{"n_layer": 9, "d_model": 160, "n_head": 2, "n_kv_head": 2, "head_dim": 64, "d_mlp": 320, "vocab_size": 5033, "activation": "swiglu", "norm": "rmsnorm", "norm_place": "pre", "norm_eps": 1e-05, "positions": "rope", "rope_base": 10000.0, "rope_fraction": 0.5, "qk_norm": false, "attn_scale": 0.125, "bias": "none", "tie_embeddings": false, "parallel_block": false, "init": "uniform", "init_std_qkv": 0.0375, "init_std_o": 0.00883, "init_std_up": 0.0375, "init_std_down": 0.00883, "init_out_by_depth": true, "optimizer": "soap_variant", "lr": 0.0043, "beta1": 0.95, "beta2": 0.99, "weight_decay": 0.18, "lr_head": 0.00888, "warmup_steps": 200, "schedule": "wsd", "decay_fraction": 0.873, "decay_shape": "linear", "final_lr_fraction": 0.1, "batch_tokens": 32768, "seq_len": 512, "doc_mask": true, "train_tokens": 129800000, "steps": 3962, "dataset": "wikipedia_en"}
Each number is 500 + 40 x the weight over its row's rms, rounded and kept within 0 to 999. Layers, rows and columns count from 0. Numbers have three digits each. The size before them is the row's rms in percent of the matrix's.

# gate: layer 3 MLP gate, 320x160, rms 0.0751, rows 82-107, columns 0-79
# up: layer 3 MLP up, 320x160, rms 0.0745, rows 82-106, columns 0-79
# down: layer 3 MLP down (transposed), 320x160, rms 0.0688, rows 82-106, columns 0-79
gate82 100:485521534461428537519480463453441458470470511485503561507536563510492475544412430537455469562493471519530472449479477525543520585547531526464575470421534530501438510414465507503514511557554523507486459526497531512471504505494573404502519577
up82 100:449547446594486553582460413460482472496538548499397515509487428502513551523496393491462464510514465476486474485481455514505542510528514479522498501490453497539463447514481523481506511493504470489413535565412530485506436530570451499528524485
down82 102:474460486528474445514561501484585539538443533511514501537445457478407493514559472516497490444532417531478480474470483563467501574484434497451590531520571507490507489547466488478490553467548534462404560483551504488491483400485388545595453540
gate83 101:532448537512431455507456513533498498547490461655519518558506487464519535463466499491516512542494496454517527485485468507526563469512443549549520480504476547517565480487484522528567483500493401524466426458468472412545514489580484502480495458
up83 109:487504545483438446532491534527476455494475521524523530499556433494544526444470489399536533498452502474518508501516499482584501470484493548583536483556516504540529486511525572531543549497544476479478554534475541444537478562558522564545492478
down83 101:449567432504433540486520502452543508538551475497533519407487423457521505434496500403448455462475478527497489504465523449503527475485468519499514484508429443461546463542500509509428498424569443496401575520430584484483476495545526510502487484
gate84 093:471471541461511427518501499503433533410493513502537492537521562495555446455451521519477513530545480505563508538461525499599441563484564558469470474541447517443462509497453542491538526509515494548485556509437488472503549579484574560525420510
up84 100:483496523526525560533469478556506536522494507500496478582509558505545467448537486496489434545534479565542454486602483531515529449415486557468574561551514571515427598507443513518495505500483490525512485470509518473468492519531501492475349498
down84 100:520445507520522503509451446496572539528517481533486477563501495451440480467496500584521511475530528509565488479524463438520480460463480537451440479488533477462510502517523499496502438481465451519470470522532454510483445426510401449458504512
gate85 092:567453530473569522486490457508505482472542529472466483518489557491543471481477518478485531512570519529455461536520528546500542493510442560509526505512415512495475572474523498486527477485486515424500467459466553503510517540521492472578514445
up85 104:511570548488463476496499469446522494558519506412526497467513483518555471475602463486551495498450535524426565451551429441496435528465486475410506536488474514561424551438484522531527535593502521511483584445461522552467478431414504480447479597
down85 095:468569524517513487485506527493497431498466477573420528568552476518490536515505522361454485507464466506461521502474431454451518535521494476515474470427525547526543535498464566553561468497447462553510561449507423454497510472459453489479504535
gate86 097:510488485446468415493551517531500498537489516486511507574486502553511475486520493526541528458436584557536604509433523513493497483484506521536471501437475571445575434557448489471465511491475615445446464500490488486480540541530566524505459492
up86 097:531423527481500448517512572461489486509433435512476461550519475568493450526550432521494526454525465480539512454456536505535485478451479535560499510527480533515527462628493451438505490530466480506436441490493474576449526555511459504445506442
down86 092:462501459483533524470510519570527518512443541525523541428532484568453523488483491521500505523466537490501437529485460466481440474412465573504494587514506455475543480519557437548543478482537487405549504609491454445465458490486414398523510552
gate87 104:527523510493467564459478557528399479542505543467474536569497548511510560483464441515455507502476425544503504498455445425493486451519533480452507489457461496466453487563466509481456507556520448522579504494524523501575517593552557470475489433
up87 129:467520488513493521464469480503453446555532516459478526612514574472548553492465457444500562472464400513529465444540454429508506449478486526437516515463534538463595460532464509450467512555550444523511515507524452433508579545587513571466543487
down87 120:497473574441511546451435495491434492519552581510503601521501536611487551544500558461516509415572501517507505466506494492548520557566545492503501589499543501428490462573478525488546517526611486531566531433433519499537487566474500515522501509
gate88 112:491526509545493453483530461527480645459449467457465527505555473568506499453562447545517534465492522478420556565519473504470486553443483477545461550463589511512498532564500575488527549494527537572535479494540490582489544536508565493488483532
up88 109:546515454469519507531481467502553533491553518582496499457445502483539528457476457539539529503519456473564469495545464503527539541486496505513506454477529475498483508521530538522508499447520509447417449499499467463507425439490536463496530506
down88 106:530502513581554503491400486508460493548491480518523447394480489450478430449552502492526556515533541446443494430481469494446571525539521431455505482464447524491540517416518537506487486471534400486467547515461525469532485507545491487482514439
gate89 102:562491538464520516410494461528489518484402426522526504561447519475461473600480543507468482510465514458491450452432524572500472491455506460540444493474450563510467570560503529548525410476481511548489532495501513565555504506498506500453533433
up89 096:426487426487523521536501521529529507472555570513539463400493474556458447467587472477525485449486528527554528459541451393499510503461489541527493534482494467482433528474561492521539517526558510460530521516461566492462484492524533576478500482
down89 101:526486474496433513469528558478521433547574524435466494416456463484532525472490540492466539569586521546446517497470499464547467468443467521495503451541477526576446462496467454523467558540533424421445485469485515474474498598576561478486488450
gate90 095:563508491533504526438526558478466484451498524493446491444482437436419515510401454520450471559510523461481495564501484455544499527533507490513485477457522448464498458536434531450562498490557485502441551489457559496509494480523511402472535557
up90 106:503556422561493496475496524483465473464505542557514450442537457433484503447421469537489466500490549413533507540457517487552537519556475489520488485473517487438517484526466586576557490438582525434514546512497510526542513522463509402498554489
down90 102:586590477464452506491505504465490472500469462533542479468474480473472524498501456446493509575557476504525450548480538485497513514524501515558458488512571512509480550480559497459483515463568524455534561586490482452526489487476575556468524431
gate91 108:507509502506464445468483485482414480526549454536458547538469430479482520505475456486527524530547505523486488531424539516512441491464526481482496487478529511489547471481533492427446524570405532550517473525561463509452413483534453459490509483
up91 103:510456540554538579484480507460529513492414551579445435483509502477452525482504482563523514488532485507491501380519543498492516487469466477539524515487487506441387477502502452537510470462504551506487508583535525520449466460463564430479486428
down91 104:494463533507450534470462539489539564523516493569522521504472554493507508535468507505503464568509524506469446435450568535513462585511490530522499483537568487488370422530399499487507432513519478491429467556574524520506473435457535477447482475
gate92 099:596534544480483473448471450513516485486557497514512506453548497504570484444569485543497534471514535487472491490472483504481570532487515475527468455443503540525499449531526505499474475546547614434479542554525519451524424561534612471390470573
up92 091:471471482507489434507553516507546544478502477460459564552497523488469488547446589454433473512448486504471456541501472494518452486510515551465503451515478491394584477489483534503512502480470455524494453462506541465557494431581435536499490484
down92 095:510510429515526478571527441469575478559491518515497505452538538484513470488576465529519533544543447523458430500507440554456515466489524476499448465472484505435481491509429565412532578508503511506465517446500578458406483437535505495449534468
gate93 112:583478517536533493507444542538453508526542478514473548481470494484491504488513423443501496544513444441510478536511521506433564481608526465515474455529552509462489510516467555519495501508468514435451551548417556509542513555502430477500474562
up93 102:557470471491534518460532490526460489458551517535513507493486571537465532530462497530495513474411420415504483464542565498522572500557472485496505501515530512454582525613439565550500569453516447482472599539521512525511481545569564541495451447
down93 102:472481504479440503500520445395554532480571457523560467501448492533499527472487554541496545531483535537529480444548510506521545542417479538482536533455453523469476513551427475487545513497540523503516434528574430555444475542480549452494460446
gate94 111:483526530489536438508552489463501456511519548532634499526595451499493505496445436453435431562470451461579555451469513525508465521509550511505488485534478543450515501616522524487461461503474457448497548510518437539587450562493523489515502494
up94 104:551499479497475546469515440492566536507509492425389475535473530524495499464536522503552486493502512499420435511449423473530470444505461492464546588472500446544503466421411468504492475481468548515481471467501555435442484456510546488491458599
down94 094:458537501491528473499532483446430490466464546518523580510504502445439502539485466532458465520549496533554547531424557510528472513540535518534574472531469491499513479587528518467539496463499473486542435505504469523488501430531486476502511542
gate95 113:552521528476526499609607564552502538504462487536487521439465502494475416575488547490530503539554536551503545548543471544489491523463508479458535515456493514491480557456464508525507454428509520446514449560525539546546535493508479492492509461
up95 087:500533554473558505580504557485415548506500509516492514439443527563499399510477541488464581561625516461498524493500492515505483552462474464419489475445530484494469510484501489573484498519472514475502449546449488482482520495494472528501442513
down95 097:490483511535497517438469467380511460490540570485481483538481479535544480511582391471503440482506451413498501465444553467463506467494521552495456538532543457473539431492497509511490521568511533549523507483500466403469487527519469481512443500
gate96 095:499514484496458498577478540523507433498543549437468533534532501494597532540532478537489415464554524449573471589495537545582481546592469510529482506540481516559485549471516476518492481488521541526483476432503503501523454506541438525522499552
up96 097:495486517438443463558521513473484453490537536493548563567546495527555491452518523523491457487613562522489484595462514547457544505562491481507565515537438494573423536435545528500535517501506481485481520497477477520548465593545455538558442526
down96 099:501449497491525573502497467475533478479575543550447572539475455462465432478454514423502461482502398597428488469538488499510476578470590451502467470440482521535492499481551507511537514460548514511455582473490468542520562586517494530522477485
gate97 102:461529558482525468457530495466463528572432514570519520452474562517550528581513476497534487598561490509531557462474452450527525530457534481539497460506489447484501513494499469472512480548483511491521540531525458513592534489414504504502465514
up97 093:592480501516497502517513460515391476474442506582511525513535445471513496471589516522457437553495517533523507563482426451531548486490548541474518465480472454505472458525441529556510499506470519525527509497544443471497541521463484435441474517
down97 098:554489538507500491445450487516457506476484558476477517501526459493567479510480478577485531530527536415470518489456582477492413539496530471503522545520411487488515525522522501511477576435483446484524495494581535533491538473572487485505453433
gate98 093:500567469525511483531501493440460469521418505486489488486526518529563444452503583482507584506589475478479469559480530475497478495515579592494509509460493536473500537487452520456488593582515535523528530465524482505513523610447492559477428513
up98 094:459490490515579535513491459556580501471518490429435461510493430496401610582446490541479437485517524508499571483506471548545536509517437499551432439513481496515499515513500505442561417504475492395523494557524487476571506456470499474485529497
down98 086:491498502536473481537513471474433451475493517484518531472538496494500495510465511447542458456546493514502469478585563399446506476479544528565481515558503548516472465544488518497496534508515508541523509556495468474461589458535528440513418489
gate99 098:488451498526523524506494505435492546512534457537480461496507485497473559548479449468445454516467558524463528499486515554588471529501545436568524488535441525492394515549511525600502496436524579539462442557480553485518465534471437466487536509
up99 099:564487511552518429521456545571475459510443593477487579505570539514417449460536513569520466510521560488511489541480509429471500441545452560473482536435510524512521511439453495495458511499415430430472555496540447537460569468508502541468514464
down99 099:492519459556473501496496582451489531490553555499426556564524530510417469443585465494407487539526549523468490545451553496460557486558445459508471532467530539508490477473473503482484438517453512480498550476502439596404543443518555506443583525
gate100 097:477537481545515471486478532503495520487531529467508471514519469446594525434483498486478464500557551565442417529493575535482514552529581490523520515500452452540514502512446549518505468585511541502515496479491517505458468542567517473481486546
up100 101:496434487499491441491526541506511507492482543493445499500560498493502499461426483461440421569488504479459503522523538474506531554536547486543571496540506495515559562539495521526501459543480426568469471420492567422444504531557478418490519514
down100 099:529432468502505510507544587500538528492503465552491452521526464480422470586490558559460572532592451487402495475529407462522481449458520555441554568478546523473561430545507480564525511504548458522457557456488559493479526517526443483500472474
gate101 090:481554468500540474476476564488485505561428490537452414543478516448496545525511477467524577462449477519459489431507429432480528491405546535447460445519440512437531527464521435466526468529540453497519516552519494467451533457457476512464487417
up101 090:448478542499544530474594471529544522448519523493492527415434517562570467483446498575478505551492519552476540627566514583522511522530498460486556543472480468564506431495483486587470519515487497563522438466531509524519518446539540512543504516
down101 093:510537568460481485535539455494493510544554555486510462505472510504486524486508460410438477504475533529543546504567484480516477463460510477506487543505489481538514506533427486452559541466469483514455558454460462528516517589479489475508515541
gate102 089:497535475571539476450457471473444546486476518411519553482456516437535578442456473521509492563466415445490453495504422427502489418519545543471509455430525489501469481482523506529561507508572482501494549513479507497472526479495443460452517482
up102 100:504467484557562527499471550447478521402471469514542519500429527440559541479532514520498469521437474469507474450473436453480463414552496531430532464482442542447545465491470504529502552501601516578500549527520587558443487480521483501472454463
down102 101:475472600469460470478549517534544474443451516463458554534520526539483487438555481487501540490499504503447474504494515480538535482522525472523555487541492444488593476490453452443484528423515493515514474602514491479522468538454537536504476461
gate103 103:522460486457471411518530471475479533466452547507537476498485498501490495508546474558497516470535493453500524547478499454636450479483420565503593519434472538457540507450445554558483517522519516525452492529514529501478498494524521456411495490
up103 095:507557509590504538451474524507543442525471426534467504495494514464486572535459551466481495576447476526526542465570449547465576528476553407538450476490526484498516466558502444458494469458506504482575508453534448486517447466433526544574570477
down103 099:514478486537525487525523502515491498496463432527526481511486486389524560535533513508475537454546508499534492431523463522496483537451472509525560385440456549527591561515482548510479473482535511523473454543529497505491503475505564468506522469
gate104 095:547425547491458510549461479481538478467497483491555557554522487452543517505449483523497504484501535442469477498499490522443540523552543517475522471539441574469483529513536535578528496484418492498462525547487416505489504520434489453533529484
up104 104:541532570475477484452451482504567479509553462490558496497486449530444517424537444508470536466521475489489545526402535549487562548524522451605430551500511488488553493512575405479514503492466497526450460583485497485548485510482446469494540445
down104 097:551513512526491519463439518524560482490543488493501484449446485503517453405481501527518525476487462534515505515475534483396433526544527508513456484468544524524524527563565536534496498481529502417525450524484472477557486479581486487484486473
gate105 102:549547460563503490466489527563505530544484543556479517495516442414478515570479504461462449504469508498519466435504458473518470497463541408509462487521486499478523470510444452426471463561485514490533494511431490501526413459545522521540534462
up105 105:576484518523558533520526506548561465547498467513466469563547480523553495581450469489540480497524501499488447424533455490519498502500459508452481524454458469578525476514451412401476417560498560491449483466418486481511389474521497506526500485
down105 100:531537512509539498492505480470489472533454456433481552535569505451440501461486475471508529475500616488498478585531506560491500529536562568512598510460438466599476535502474455516510525529471532525413476446418523497439500477544480463455531489
gate106 092:496462537542567546533496533491555490516491513523511470510586473557478545463474472550509518365490496472472549478465477567549494505482533488529425489460503507513428460491559456487510531515495508448488371509454428554523539503543528505569519488
up106 093:455549413477449420535534481536500512502453495486518522473466463469485555500481537561527511552448538532480523496505486468464455457499441500494509502494483519521512489530484524481488496528484475534486572533546542493471522538498559571499559539
down106 092:492544488490520541451458562480480539512483441505571463517478531515603455473464382525545482425513478473483460465518520505533522505519522469482538535472507447467495508466451517476475500446489469524493424461486505563558486524557414464513527493
gate107 092:532508472538476465450505490552515490553511587535506468554541504454565544497387493547543460466480464530504536472558498467496529588461563460567474500493521573576543469552538529511506501527468503542540496516535554451547579479486510482533516490